From a checkpoint of a small transformer trained on Wikipedia.
Size: 14 layers, width 192, 9.67M parameters.
Architecture: LayerNorm before each block, rotary positions, no biases in attention or MLP, tied embeddings.
Training: a variant of Adam for these matrices, 569M tokens, 8677 steps.
Each number is 128 + 32 x the weight over its row's rms, rounded and kept within 0 to 255. Layers, rows and columns count from 0. Numbers have three digits each. The size before them is the row's rms in percent of the matrix's.

# down: layer 2 MLP down (transposed), 1536x192, rms 0.0861, rows 1344-1412, columns 0-95
# up: layer 2 MLP up, 1536x192, rms 0.0938, rows 1345-1413, columns 0-95
down1344 089:086048145083133146167120129154144067125111108150140095119069130168116139139139102082074152137144146124130117174122126104110122128225102170073172168169113135124150084086139137144148137185200068124113086108133072162145129140107097105129127182099142115155109130136142147136218113163142139098
up1345 106:146121125085121160152126135109124153157148079154075086134168142086133079160124100122107129117103137119124110133088122133133131109168189085103141120127172149166141110100164094131144058175120133148131063195185147148133183126161150161130126143166135133099052124145102167053084055160130123144
down1345 092:136138111103149098103078098164075126099130138136122169097117086136108134138134133097085111139153173160126102097117136107125055146166101116127144138121145118074139077079130123128148127156110124125140094134198090188092175143098145157104175118102093193131140136151145115179090176119135141070
up1346 091:158186106072139129110159150141124191147157112130087148107082070103130146114106117124137125121171136091127141162165136105190164135151138161099100133132127105134130112148110137094155133102162181126115110115158178123151131136072130154152114108085133146109153139086171062092102048088114131198
down1346 088:111148149126127142115104187149115166104089103111138174149046098112108116123128091115157130156126172118110086068170094130199163165139152112164106120158146108131130099114141103111115140099164176122134132112193159083193148202068126137096104091062149176153100139088203095130121111085180123112
up1347 096:134153116141122144166155149148079117111137133198112120142114113129108132116114149158144144117114108140106099145098152156202101098171176176146124141139145069120163131085127119080112125102120111150102120095140188062105075060131097137125139065150099077188193108127084148184121145111105119149
down1347 091:127088172117141123107102058122163043101085136107161177118081146138131130167102147134087161142135150112100114095123101156144124150113133195090150126151116142066182192081123113065093094074130192119084136169070132157121077149159129082176091178183140089142121087121146143070181109139218157137
up1348 100:178117077098153173125107109109100142107147107123062131153140122113119086156141109143147092147102151098138072090108121139104088138118164148150200143156174137126069127114121053096160134151143155150130141135191146131105141155102169121133138054149153085153073121103137061104111154130123175101
down1348 088:166159102188140103098170106140168175115161164108107131104137131145091192128115109111132118101113031190151162100135073108114131150076087094064181111123083124100098175229090128127101100102133144092129132132140123183181126193169105098144105120119110135193190106115107182121120063145124160154
up1349 096:075144121147122094150173068075173091129179149119148114107184119078135065097140086122133116087163141096116125099140134141146138145219131138096130148131222124125123061123121154120132111083067152181098142126155160116184140092084168104151107115163093151118156109096158121101167120097116163117
down1349 104:095103154116065109091141115142146111106156140127117105142158124117151128097157109139143135110115167139126096112086116120140109135153142189150120143119131143127079085199175133105127180152080197145134116112137141102145101089124190069141150138124139167103126107165157176082134128099153175110
up1350 083:153135102112168159187091088070125098119130192191158156074152128146062086153151063198115062127143116110112085130103081127113125135175151080122224153134116134231084128102147074100132100147059153144075096182170114114102152124133174103129065102162116143153138106077126123159125135135152175125
down1350 070:130136139133052137110155168109159134151147130083098125127118117138157143133085110159155159211073102145099146114098158079127151178144111149087143115097103148122093219171176088095148072172115182138096141141162091182175089133076116112116080104060159145084092110198163142093133116107131097135
up1351 101:191134087150149116129129129165125112146127194181143118134165064121113105122098126103105061111165102133162070154068245139178130067103145178190128097118155137110116119149160104100116189157107070164157189102114190094105112152099136136107113092160060047122152128148109165130071150123114122089
down1351 091:142142095160138095111176145118067181151199149103162136108121120103146093177093127170130111132152143076139155119176202111220105143131095133113091135177135122195102071184133160104139112116094100141144124178116103121110163117112071146087113124122134127116147161134109160113126126054199136122
up1352 084:140110161134114160130129044159177117110150069117131083119147153120129105135122088140079084087157121113140150126113139098170182117201142104137109140105169155162112105111099162085112135058129169157051065109125136086109108134119130125137147124129064107138089078109132118098176116125076151179
down1352 074:123101184149080130173132134106109138116137128146148102147086151096164075128097139106165141058177125149143147126179176161102154125142093130101150105157118160177176104189142108154106088129105070151090141177187172082162064154158114154154137118128092112132135094154178087136080226149117085112
up1353 104:107132193197135147145123095151113111089194184120123123158108108095117084122099122114157108126139108145181091178104088177115190108156133061091165118143206089114093121131126135123181081077079117179159189156181220132132133096146152161184096110104127122120106093087051103108103165146128159077
down1353 117:143124169102128096067122104153116167066122105157116106162075155136095159105117149152166171145094160153130199117127039158094166167084108165134126101117115126155128135071121137142091110087178089056145105116130183107080176123181154144107169126053101121107126149086128112114159152135156147143
up1354 087:170141153117129158113136141137153123098109159113105127149145142165142096142129106124121079048167070105181131110097085200170196123171144145108175122135149134125104057143120165103107086113057131120143119084147173096109109078146115122168170087160137058105138124112099135111071110191116140156
down1354 127:091162132095193135144127136089135114031142118140094109103160138109061098131131085177101138071155169132211143127083104133176092115143164185088177180106132149165106130108124173110094086162106195124146091143130084105181094120169129131119149077087136100111099083107161058169113166148123107150
up1355 093:185075127094145149145144110145140075134169133118153123165150096131104129131056116135143085129154091069121123121104174139153182074130087106170173060134144151197143146119146110102140104173154121140164077137106135118109156101051162095175102174134115116159092133145125116102153098136120126139
down1355 075:160073201194116139061142113120119118122138124116075121163117174174077109118179091148152154176112106157096150142139084124193129165104128112127125080091065177127138173163112099136129140111133096101136151118126136103127138190111105095121161129121131150117089092094150186092119139153169117157
up1356 092:076127091125164167101166117143145154110255117130170138159083120179138089074125099133108141077119118157194143186104191120157158089156130131120143129130133120177087110139119152108116124090124168135134107089124115137112068120129112049185085125148116127075185079107102089118152119139150098154
down1356 113:150136153167158102167096102088161198115173147104115153118089124118132115134138154126078151066138074175165139068140116115122196129132140087125100111112169144181040083184098121061122119121143121120080060117141152149136124140148091137169093101099112105157088088065173154080140134111146165091
up1357 082:129135139202184141152202108175117061102170143185133000075148124137105095120115145141128137096116114107100103152077202116160138101184108070156121131143139099125149118100098092167079166121134168138043145140125095109199111096163138126097088090085109090084171096153142139094169130142102111179
down1357 094:171128165175180122133157128140134072083139101138112033126154144116117071132076151154148108045168104091200095136081152089141143124196180116134099119100155118125123097115138141063124146123106147143111119182133117145170101121170151147122099061122138087095146065118128121103138111137091141179
up1358 099:110143132145137109185125099138150115133122084160109116125148100145045058141134118112156093066205118129137096137140129129144157136138148145089101089111091107132107128151131146088072144069137182131117149175142121104139100100116117121168067128138133120184153136106107097127096155147143121128
down1358 094:112125143140106068123145114114111145149116131154060128135105084103090109154155147135126101123104190154144139115131093117181137144124093121125075175146108136141126148089129113099122144167130148119153061126066128168122135160119097141136124140167146098145092145079147137148026171070119153125
up1359 105:144125187122189123109127105140178083097170123165107164155108055120144071142093068090130134124138136092176132105139150133128135118115103111158159085133098136125149180078055124139110129109141161141116103088088111144144132102052144144129053131164147152126138093104094130114138141197074193131
down1359 111:173111150129216113088114142092116146103197183119068173179097076154132155173091139111137194183212090106137085110104119127154138120081091163136201099112154175118188199136103086144087129140170145130066112113103091115132097146096123143157129149152140132135088127091110165157091077108139105113
up1360 100:160120117098140159146129125134127138078124199125132168179165145097136067118141106161150146119142128093174154116106114211133092166112119173138178124112146163131089100117111141162120106150092118147164109141149149122099158096160124163115100094116148091148116105077164113116085143147083153146
down1360 101:154110108122145102122088129132154124172146093172157116142118122131155158146092120148083115108086083163155114139140168133129129142091097083205105173136134151090113104129103126145172059070141184178169102157154150115126108095091102137132099099136106110110092147125108156157133095132175101081
up1361 111:175135142198191143087204112087109126116125080198140094137126133152150125140109129147127081113185148074209155100100119120088130126104135139126246079121158122128146159093132180155140195153150136143079146101153105133127018136099120122128121129141119111133118085141125159113096144147128118127
down1361 100:143180064178106102059092147098141101133128100182170216078114139133152182085100153087131153089139136145131174123119144111128212113089076150118131105156103124167167132135154129195184162123134134120056150114148119150202092139124119115139133135151162120133087126102101163171099174119086102107
up1362 084:213191139151120163154112126119158122123089091161114084160120124131067104147106088159177028120141091134112180129115149063114141098103090106171099151094169105136088143131183095136113113173130093142064096066126147138135133108213151163089091146132083126102144158135096174103158156124102119151
down1362 086:141079129140182081084099118125140109164118111105092232173161129099072123147132138124192122136140104080153109174169129073126206193109127172207135080124082099097167167111145136132066134159126131146115132166150068050111122148057187094175111148114113078141122086096132107091066060107144122135
up1363 101:183115103172170168098146118087114128149096159151127137140107101129128082140112108119136109090155076120163144107053135146158153055094183145136183137111182102128077134128101118137147114050120096132078167183139104067115028146156153113105146065172135137166128103103142141121162150140106115131
down1363 105:160157118106177118089111185103112132106140138144117169073130154168120134079124162147139104073132117155157162154055225129095107104114127117091122113110139104155099122155162114156129122115139111077104135133150108143138057112146151067119119095074146179131148181097108088128171166150125169125
up1364 102:170107051127146150200144102082139117082155089174073157084109103135132079141071104154108083100125149090162150129117190132091155148078121125124134127144154084138111160082096099147094089125118199173127139142149158127182108149158130138182166086171129134130176084125108089113171093145154125116
down1364 084:205088141148145134137098116108201122175157159217140156106113134125088081128116098180107137172143118149111136084123188151176140108136110104100131132108090110159174175061122152096146121106155111097115112154105157108124165159116144157108102137078144158071160138102129173129179160149098150172
up1365 116:102102152126140152131117148093141093090144148130141114138168135126084083144113077164135107106127117086173069118117097186132175067154162106122177111166155088120154118172162141132089081065130125157077146157150218110150164119094146138171156097207129109044110140133132112134148102163136132128
down1365 115:121102175166048147096148170131117163109142139126141162099112108131121143192160153119097098158147098109176122163069052143090173148144063165153145097101104110091108190151131159152114176177151073133053045122122122103127108158162107068103098139087126121126137152120161090117186100159193114150
up1366 088:202103125177126163086139144139086130160128097104104137145143138119085144122043150145122034120141125141132100163100103124140145136132085101124151135113143067119070137167118112088134158130155150111084143101108138123131159056149154126162089105068129137076127091126146117098137158125114119184
down1366 095:190138154151127156090155132097072152140134112167136147155108140141064133087078111134123078068152162126109118184123116174142202109144103113100148146136157140168053089160124159100096169108145077099097106086132178133150124101144146121171108159086093148118120069111137116130128117170090186157
up1367 110:095113112136157120136148131169173123121163112090104107165142126136116102146120131160174107122138123149138085124146145142181218089175145077128120125099117126103137108166138150084109104074084108138091153090144196100144093073144158122128183097098057121165108081067113100121153082218123156095
down1367 102:097182085099126146124128141148113137146173140181082187166104124210134135076110075104152150098172062074054119111159107090142161126179147117220097171149114148085185113138172092028105067161065093168142114135143153107145080161143171123143128169160150144140116105071139171095100110105135158085
up1368 085:138122083167135109132105119116118071080104115116106141158153098105158078141073114128101136119145140100124158099138101161161202114181148133131128169150197113096079144114121122133131157086138146145169137146161150081121120081117144158151158110111163132087121083093118116071147141116070170168
down1368 096:160148112156108120096151135084138092095118139153141143090148093111131144166126181151137066096164130140150148106117119166117181107115093161123111114165158141083090092155127152109065159146103139112139113098116161078090097043167099073139175143120152150104095135127097098123147181166117210163
up1369 098:203159104102155170177102107119113083172076082195195101118130081115145112084140143113107151111132085116157179091122151094087207091112162127162195148135193150174100155114093139154169123106168129112068087126125125119114129079107104135133100106124135107110092133143183078127106132112108129111
down1369 084:139129079133141080137072117084101084163042089157130192156105165141193179074211157161122163180121140140180104115139112114126121154121130134120085150117153102103157069158157135164188177111119114139095128119124141165137117157172078133118130149096107094140113132122191150164101131125102092096
up1370 098:129149086100119089094139040139132073106148119160162139171118115135111078158086090132088098097088123019143155158107147138113153121089177166154148138165102122123084129137104137139160122143130169137061100104147105120128074121135128139145129179135106141135115122162048069140130123113088164140
down1370 094:156144107134073160102187145139115083144179127123123198121127125060109162117135073101132090188135161122125119131173087133150132144111137170135129095124137114131128204159116150121069037146112128137194081183141121092085171109115107097150101133177103085124134132122107138194146092170189099152
up1371 094:150154048111166156168160114105139094063165131174122136102166039081115126099126084138107101109110115077143167222088105159121144162135122086124162131115152078133102155130104123108117136122153171144134086100136144111150138089132189119208086080081098116197134154133135093115135120134123150141
down1371 108:154100039148126129170146111114150126063139166082133178121101115117155087118079136104090140040094099167129115177117069172113159129173142095130115153122188070115104047189106118164163112134154145125129108117089201062174155073126133140131151085153076126185146093075129113128110159140121150117
up1372 090:174101159178095117144129107157131138137128088108064146125127152145077134178157140201111108127175094158136102103113124126176140117158121130130090080096113163123100125069138121085124128098104107114089076090103142062077149133177149111145108096116116104115152138094142184134078134118126149157
down1372 077:115151128175091083140115113112165091155113147176166162111143181090160190202157169134099112152109113103124126139143143151211162108078127102130096164105120068160097120146130120088142128105140154070151161202136138121134126145093073151088182095138056151073129141124173155144091185073133110159
up1373 126:160102097129129138189165128095119122125160138145147094177103101062102087187137109163149051119136127089128082172164109098154157124140164134151187102128140101148101129091133121148090105115109110129129145145085169071072101104110144138104099067132101116107094137135080141121124129168060149101
down1373 135:148205122146110143100164109093086127161093092132156146086172173062123150166109163221109157155083089142196098144139136120168125133171082152118080072152145124078107180091125079117132127131113103107067144154109115165146105103122160170086108161142125103164086138202083144089130047140084054130
up1374 113:123124137190133177135157031103181071123134180155103115108155115065145070123112043132102137040149068114128139152134134148153154083126138094125134134129142112086113105127086121122139084079156060164084106174154192147125168137159165155165149111160109137069104136160136162091150117161142123154
down1374 156:151134124148118159091203122141140118103140138130151147185115151145085102119120147099129099096193140130174125150083110159186159113165134152133143074117132177145026160138114143100092130104130059116135087133153137078162145104098119093181073128113111084107102081100080112096186180199130154097
up1375 097:115163120170162133138106064105119147157129135110133133104133135149088123090051083167125167117153124117120123170116150141182121078178122173169134055150164102072161149174116090111117105113105136176114168053149137106138070124166158124077143126182098134154161090130157124137101137159119118153
down1375 083:079105106074143146169080079145184149152104179143167071107109094091126107156109139121109175049159104220117122148103120150134074064096150078126154153169123089135126137130115126104107082157139095156157163133097165182162124140130139088110190135119104081103154096146093193140137129151142154140
up1376 108:095099148150128121093097120178144107117178125080064144105100129152089072151130117127128167079136053134134122104170127162129161072203144137101103107112132139153122119145141176091142141060172117113112114096139126169160086125152111159134080117105153128132106087082110105099145165148135109188
down1376 092:094129098214119074084197072144093178094180080162093131142108167103080157163148135117109178106126131166160141133140132152124134093125073099083130114094103115142136121130125110095126202149108108123090094090135100150213124139158143178213145110080164139165150144102083107157177157133133125127
up1377 103:137119065126086129094141122132107085125125119174143138140150113097159119144096142138137156078116121054132158068135090140145125113079092162199124166150145193072141137152097117133153183150096163119125117097129133085137189103094112107145089129121087085096158122120096143131093119165114165128
down1377 092:128090134126090139170047157099097123112112108155126069035147125145145090084151098112110145112127173193165069159131121099090120190143150128157138095156133164127149174115102128164112125072139105169096139126164214124118158130137095102127124122107131195145133140163157122109167096141161091150
up1378 105:094095124078123139102156127133164135149149152148151074148132131173044102143122134139151047118134129137140072093130142119129188114158098150076133104073112116221058108150156114084131105126079124156090127130146125107120077139154110126090073130148127156091107156085152129079145112148150124126
down1378 081:120173110122138112109101145127177129066136109136089099154093148099092192087139145195118151096138161118081116187112118133104093194125173131097132105178176166128063120125206155111130096166117104125145171058103112125144135145088094128092193136197145170094137084101087169165158132063081118179
up1379 103:123180145134199123138146126099099137151211101151122130124101108146182101114123113160147120098159145137173120107121233089122143144183090114175122146113160176168116112117107088110141149086124101125122141084157136116144121097074141134116108092173133067131122109079125045124151138126138162132
down1379 101:144102114086102102121128167130092131163083106130127092094167125125114157126125106104170106164156134123169144151073104137125112160115119145161175117122184152157130114081115139112084177151119145172145121101110101064100162143106111166112094069157075101170126208174181090079112125116137122057
up1380 107:165178174129118150182089114145182115152128155141144092092177109097118094138117114146150139072106064114098164166142145152210163123107129092116144127103143169134139104133119135151180124099110125146162089167191126090066118130078122121096114119100122114128185150091177104133076116132149152152
down1380 101:166059135103106167110125146125121143093125109049161094136132136173144137099128103103127079146146164118136150116100168123181126100065132126156063129167166131163124084164107137175127130094172078132124114095112153139102162124164142111184137146123120144130094152102114151071106101221133157061
up1381 092:140102143079117169150158028165137060118153138113117113133142100129151088139153068107159136107147084146140143171082113162172145106143168137148103101176128088138148110127175159118081116116130152115148134101102134124149128056156156107120106112098150114082148131132099102067082098136119189144
down1381 107:146092128146146121196190106127154076088134111161149095158058085077152146118145099093154138044160109158183173125128093197157130162129139190146124183117171117151092159148115123146083144148149143108075152110100159135176071111151129137161077118137100118076117113092163109131154113137121115138
up1382 101:135172130185148137085178116152137103121157128180095133218058114142130133158106137088120082083089125151156189127125169168128169071128133057121154133081113105174121129093097135111097111050120124167102125119117164122078110117152116126164100106130066155107161120138100156094152165125130142188
down1382 100:088166111151103108178104111164185138111117117154085070146098140149145160136078136139163186127091127139122138189128135095173136061078084128150135176106145157155132154118117157170127117102114110117096123166065112071100139126151141135148132108089148165149169134122155080114177165132133168208
up1383 107:076102156100136134157137127146144101138127126108070097124181093156085112177107138127143142082151109117122145180109153095126128071133185124153130152103161114089133094084124156125147113083148157147097065136153202158154103161130144104153089085157114133056187114081132099154112072161113139174
down1383 114:182151122125151135141124172128162074142154147130094151110142124189115069158133087100123158118115135092152101105118165115193072110110146170111164103110099160137115096157157171135149107053103155134080169132130162165143155114120096182198081150022108132110142168099141126104147170061166147148
up1384 094:211089169123213164142158112090131087098080132142117067109104125130083084118061122088130148090151129093211107166131149065177137137146162118131129113125131106117130130125133162157111178112107067179082184166143099117155092111178172087076102135130124111104146112150102177072126149154112128167
down1384 085:178145136129141163147067090144079115083125100099120095145090118159153165137155160135108109094131179129211153122154141095142189117093111085097144137127107115110079145072114174123087169150099133061116124140149098118157127130165141140145122167189130119120174132098172139107150133099101097151
up1385 099:151087099120088119151094088151092078141140162166100146190109117156119134204092068161120088102239039121105122112128156115131139027138164148185119105161143115145148138129119103126113173142153178111117148146105196060121137187088105118130114097116102095105101109096089109135086081131160187138
down1385 083:096080141074140117138156173126156096182156114092107045182124122160115155180151113183090160136198159089094094109156127158114120121130135108236151139123105115124135089138140150071159125114134098149176101089141173120100153169097096119190140082106121159136176112122132126032158134131144128096
up1386 134:126107096092161116164110111159165122136128164117111096128124116119119062105088059149161173107165150110166137182094193165123130101143110149152126127112124117108147121150175156108139121106094120152135089145102224096163171102114137152110113079173102127124091093150096111126138125099127132206
down1386 134:166048106170127163106086142130171143151143121074112132154061154141118117106143145120175099104170171117110132145154132115137161212108098110156093052184067048179136107142158113150135168178128172175152128109134102137176114121123100089132160087125149095134085112132164132153129105097129133134
up1387 090:153150185120188197146101130123102024084128113166087074116102076095145113096118148151116153101121086102142090163090129166158175139132141090118141163169161065145121136155155085139118151098148186151119128123146183144133108072172170169098143096135085085106143135136151123100164136167116118129
down1387 101:134144147126164153133125119160141120152136117177104060134120097081090066108114115152170172073117098101142094077117168113170165128155139158089163144151145052170157054096128112164146128145095132147138100168135140152142109075125112095117106122100069079126156120158132084154092093168125153166
up1388 090:127154160175140112103143142131140099093131141144080150162173051185140078088095121124114111105174139127151085129106111182185173151166127180129129144108151133113134117098109127127158180086112091189120122088166216081171172080121172166140144092147084127136120126097141155081112116109055158197
down1388 121:181140122121084152149159124081114110059127104146125116178129108155156127128133151112030162120160153141140106081067109215140114138071103112138112133158132147130072157142047105132117133172122137122108105132144157080126080142103035133206135110071095113130081107060197128096108175147086145135
up1389 106:121114073134104130136151091110130108126120129146145134090139159144070134136122048122149130107132095092146057195114121094094125144137149133130122090157112074124081136121144052170031155150095116169149177146135187113127132105098125097091136100160147089105100096145080135050127162139139132100
down1389 108:159152107069123141104113107134165084138136141123139141136108121190131131135108128155128135115150054195104100108174152094149085097152126129067176073139139106126142108119159150158130159079140142141121115120116130132076084121137090172161112175154108055141102197162106187093143106123166081089
up1390 084:115111184150185137090125126122164064070121105144147170160180131156052056114125115112122073103156112128200126118085075207122174152173101097130188133146136045159077159187097108082105160110113114111100090133120106119119091043192160128187123116098168113120120115109128160131164126116097167143
down1390 089:126131127116166140110138088137151131105124152124150108127138128134029072130112115113099093097114093122177100124137120191138200109142133119110186133137159070195050109171115187096110146108119115129136077137141137131099107079186147090132120126100145147131117128094060100151166133158084185170
up1391 095:131148103098150138153189071172131131122141140052107151160114105092144121158093091071164162103150167107108130203104171139190104067147206146174069068101129138161191096092152129158176094109123074092166152136080159178071162104153136138161149126128107150111169101131109167070094092131120134122
down1391 084:076083177136086162134147180193142179085111121163112144130090177091096080118155121080160126163097175153108103151113086105111157124172149172140112063128089093122149101169131146161160081147093057130134138136197160068178077119085139138115137105149113085114151148114131162136147088098113115129
up1392 090:114132082117142115217090133137146051137114122173148134144186072079148111140101115141120171139111082139124127149103100123106118056145110146148194089133178122175108158063180093107150086133055146162161081129132118163061098106133193133172148090134126141156152141120087131147157121153124167122
down1392 074:176122163156101149040141109110139156115128172114156146137091105131121184081138114123129132176118144157146129141096068114150159163145145131112131087101135105098107145117090125148169129167147110095081126065077169169198159133166142129154142106144115122140144104105135134108058157126123103048
up1393 119:166108115137121139177129115113092098043138123152091118125097090117041109115091167192142111111154154066178114122086137145140102109153136119146145117148142096138109150134142098131091166101095146152138097128137163082230114128034163136175139098169065149181138064133108180092087144146075122131
down1393 122:119104123150135109069150036120100178096172100141090096115112167096104170109155144108092130172171131161092146151161065126126149105152114135105169135051105108134103193174155151150147095100088194162170093150151125088120070143119104156146091122069124069129116078137151139096113121111104152118
up1394 089:129097149161151156138160059127157070127201149078157109121121125119116066108060129106146140104127116130131105151128159190161170115180163122123136110126159110120171093114137105132140098128095175121123104154157170080183100144073189131131101077136120134075111083151142098077086144119117165125
down1394 106:141177145156173181098177082158171115155167122113123115119136118109089171073091125119133133012139078173148143120153112098154191121172136158149153156149163102122126119151132122108118144098114131108090097097142131101161130139154127150118095160166092110130157132120143093102096130141116131173
up1395 090:097138108116156197127161130133128090064201127193127128120151072081161089102138131140099152114120072103205099116141168170155180122155168114131146115165158141157120138108129073167105101120116182104167110115122162122138100114142172153184119129189112137104152103142139103105149073159095165142
down1395 099:133153127115120162140139142119125085118165133159144138121169102069052108156097094103090138034110088060140062112111160122172179127147135090108144173164122110182123060107099119100164128136118168126084111150183153120099181045109123096155155111171148110102140102120138137128085128182124201111
up1396 086:113115108113099159120135116157121156095128117109093159154134118082123136145103127143088077108200119113136119144142111151145168097127137127116179133173145146105157172174156113088088134102149116112153124112148185039132102086148162156157171136095125115097172093121051131115166151125090181161
down1396 108:154112129132104173140156087083134157072091080135097135134112111142115129128108124109126079062139153102145127133192084163167123099164096134135169141118155129086128127170153145095089146076128159082119133099120190053150127091131109129158174126148095127122133157104095160109197133150084167154
up1397 103:154127123099104210101148128131132101124110148157146059130124146163155113154123143145180126110158081083124121160102171126204120067129159146142178090129133139125113143124118142159144156105170084170138103123117133039085086099114152125153094103141122113148139137104101081146092168162087146195
down1397 118:132166123152166101123174145091158103103102096126120186103095134122070067086154138161078072110139183119129130123161138184120164120176180147064110153116111159096137154167117139138107115117132122083084115070099176110202135071123168160153090107138095126121139142082184179157132084127126165116
up1398 095:168130159115165132147111097141094125086126080141137125102071086109114112148042099115157136076136111116127134145119174143191126078207187155113108162158156126209130085131103130152184174067115099121062160115146200134194146158152130131198114066117095090131114147128155111134101185093113141131
down1398 082:154090103085112104153059093097120150142131117119107138133149138081164079120145098106144108108085180161133108111121192148130176118140116081208085086155138184142160156112151125092150106168130171153133126158188116117124140162091110103090097127158146141152096083118185116050070139084141117105
up1399 085:119099124136096198103152170148103099101102160144087158171132109090113086139113096179158148085161076119108097175150090144142152115153139124132198117109174104147138112159127145125097155104183089145096118157137149080138140083172181197207145114095122106100136077115148132091134185168143179183
down1399 102:110135120146107134132101154147131095092098107142122106137140114120070097128106093164127090066159098104112118146120147139177186082159103151142175100108163101189156092154123106166065124111146137125123110170113155097146103034122164151148163104081095083095131095151121111144153178156127173185
up1400 119:128078149170172142186205098121083162121140135095072188117142143150083104117071139140172155129154105089131087161134175128137121077166137120158122108114137098118122145107152116204085080067123133122102152121121151126141141092200137158160142077115145141144158069113094150153134124207123135134
down1400 116:074120140096125180162139142124171124172080142155094156124137091152137098121095093074118167151110115081133099107124119101128089080098151146136133087168127113108108206141143154143150136136150097121133132167188136095172102081133094148193153111135102076103156098151153188068115068173150087092
up1401 082:106147139142185149107138124073122099111197107150146111162181149082130114134108096104111124096147125071163127109117184143145168114154119129103176115126107079158164108179070121128103125096115112136035090157079109093166122095140152102125114157134100091153129140118150139078143147150069175177
down1401 089:129147139175186117121158072114111121049102168156150066115147179105066072119085115120166075073162090107145145126124136147172153074159162166058139155118175102112137107142169165089115126076151141137096095113082130094156141095133165186127145108133097106126189109118139100123143168120100134160
up1402 105:175099124126132111110166118109092124137086173131131130168127109114187085221105118115156132116153116098084135185101144111145100112097159173138121140082128109149122153103158100181116158137098100089146110122051190132095143120122146167109157098140111170145109102088130135059067136190077181137
down1402 099:145132117074133140131136120062158109082147134144165130077076161201115111109107129200111136114175225119151117108108067101126134162108136153195132135068128145116146166140086160117191122086131136057111087104146158141148068162130170065161091118102125120079053130091071075143100155080126060125
up1403 107:187165094110139172113136132110148104148140165112090115130120128109148053166101123153147157017178031068185132143120113149143135067105134139143126120157134133122140134099087149125135106129100142133151146126096114088147103119163129151169129096144091107104177115125069118141175170148141135158
down1403 130:149163140137100155151111085158122075135120069090136133163122135104074083160114122135170093137199100184089047094140154167179183138126113107147063111154149154109163095165126178165115094096122114117083116123096209126181125091170152127162130137076123121109164163183083129134145117075174094103
up1404 101:178193061152124079123132109136083156099133184065062081150116147117152124115128126158098108089196101121180181122138106131161167119160165097174118171104141172158101105151137082146108156085137149163127160121146150019148129121078113178116103093130102126108102104046103160124138112117115170167
down1404 098:174135081122093154175146074120084156071103142149140206137089129175139093082125162083035145104188164113083142162167131112110152129161136115133125179100166121157085066084134135146180093156101092138139066135122108095129072126133165143102132116109126121143090110123138182095130115078150134096
up1405 099:143151097148086172129199140063097132119136121148099136162141140113103127143099152176149175083121102075132200121127129121130114145138137153168130150150194114105128127118113085149109112107105136119098073118089160104151102121048095130135141101130116094151183139073096181166165130134124115170
down1405 089:182134137125082136125121147131180125127151056152089086149094138154124152177137142078096150091136107076103175146118143180138149189148117142141149136149148105143095071164130130152146099154144144133071084095109142153079088149077151141184099103117109129083121151141147161107138075127179149081
up1406 092:128119107137101105192160088112153094131139100124145179170128114116089130181128104157116142074130148119162171091156089105128143151103117080105099145147118098157043154177105151141094108120082124152110146134171144122145167086140083102153114163197102174122168076154063118124101111145151091093
down1406 081:080118118140116108111151184153166139161107152127085121074135190099116095093081121094116145119172122146158123177139100100103096095166088104113125098143161162121144154140162105165134111172161126112179113142131145139189085082122154091150193087118168082149123096095123123095159077029166206164
up1407 106:123094147120201168159136141130176092106174127116103092189117135098131134128121122185125103100143104120127110153094117088135167118120181153086148148132187121118109148101161099055059112141131103155172075169104142142062112164114138117076117026158127123106074121102107127119102203140138167140
down1407 108:128100119085148149195165105128144101144171085134103115152167151147133145076113116144152139069130122129112132116105169115107107095139183112134127138157131163077146113144140129110080094159119090155188088188115132140082188156122198101115113101109086186118107132138107101101098102190167075142
up1408 102:167160123071109154114098128141104107116098150129091142124132087112145079142096094126136110092128098107111113161075127076202138038147226142137157091184156088122132110134091074147091112150176104130139153174150117141108131117130149117165181078114137129111066107142085140078069158122081119184
down1408 098:177108159116121140143062137153053119064117112135090134136112051095147103148108095157159156123133116053135042087106145086112154091167134178131119086199134097132137126116123122138121113183149090098155160172124184153155151163077175118170141123108137109101118100148177144120113170105097154142
up1409 108:166142076128140160142154123126099101173120174191140035121069119106174111108123096157126122092137056120154070171088149180140132132107151136173171148100159134169143188074107107159127127160063144145119176146161100060158083104173139086127058139177128116115132059153148110144144202127069122117
down1409 104:154119103140143118144066103133067130149060117100170101153098107137176167131067154166112106125148118121159114124091178120159148138150124171195119120130105165181145080051131090152193124205126108140150162163182138122133161131161078107098156096119129134119088047189107128101088183101112122110
up1410 107:119160108167148154120229136179077103121102138124113057138184096128118105124146145145155129091157126163113167201143109141138120119162184131138154155037168119161164106129161058119168110130165097152167124092119138108100097077068144169157115088139044130176148122130033126159125131117080119180
down1410 099:165182160085122028107137110123123124176103117172125132132131115132168072164138108181093096095097212110112157173150103165145154106098118145124104074163089154159119118095084084166122112170125151160112140108110184098178176142125132142170125066013120161119108147095118081107092161097083093124
up1411 085:114117112156158108125163115150117092089171157138143078153139095112138111111072152212142128136109096055171140159118157132141140151117178139179124127124157072136118131140163070101123141140115169188159140152132130112123058098120173119141087029085103081127120115097068122122112175125068167172
down1411 099:110193107146167134085104118136111149090203109098141099145161140133110141145110128131152149074116117091139147113051129180204154141173111167112147142157120115115149102175165095102116156156069164148100125086111121145107092124124169108143072087120101115175174160143054173178131143181095190175
up1412 106:153165093117181135168110091178124106114130164167131102143143081122120070134127167128117154116152141126142083138143165150135136107094182190147142127132151150089079152089141157107124093054135157210179128065130137129082085159076152179140101068114097106156139127077116070117101138171113140146
down1412 093:129103119087144173111134164125114106064090151137186120171149105173133058157168143170097114098122056163104119050169131198137132165151125135127156100125154187185117106139076101135141103115166123123110169152131228091072119173136112097134140046144116080114086159100126138117110145166097128118
up1413 092:128157170094203172097153130127110121048161092083105125134101118176121115185135151140159137131145139151134081092136163160136163113149114138150141159117133078155136113167166110136114131113127084172095166076122181147179121165087101070138157050075122070128129108016143117148108112134141120140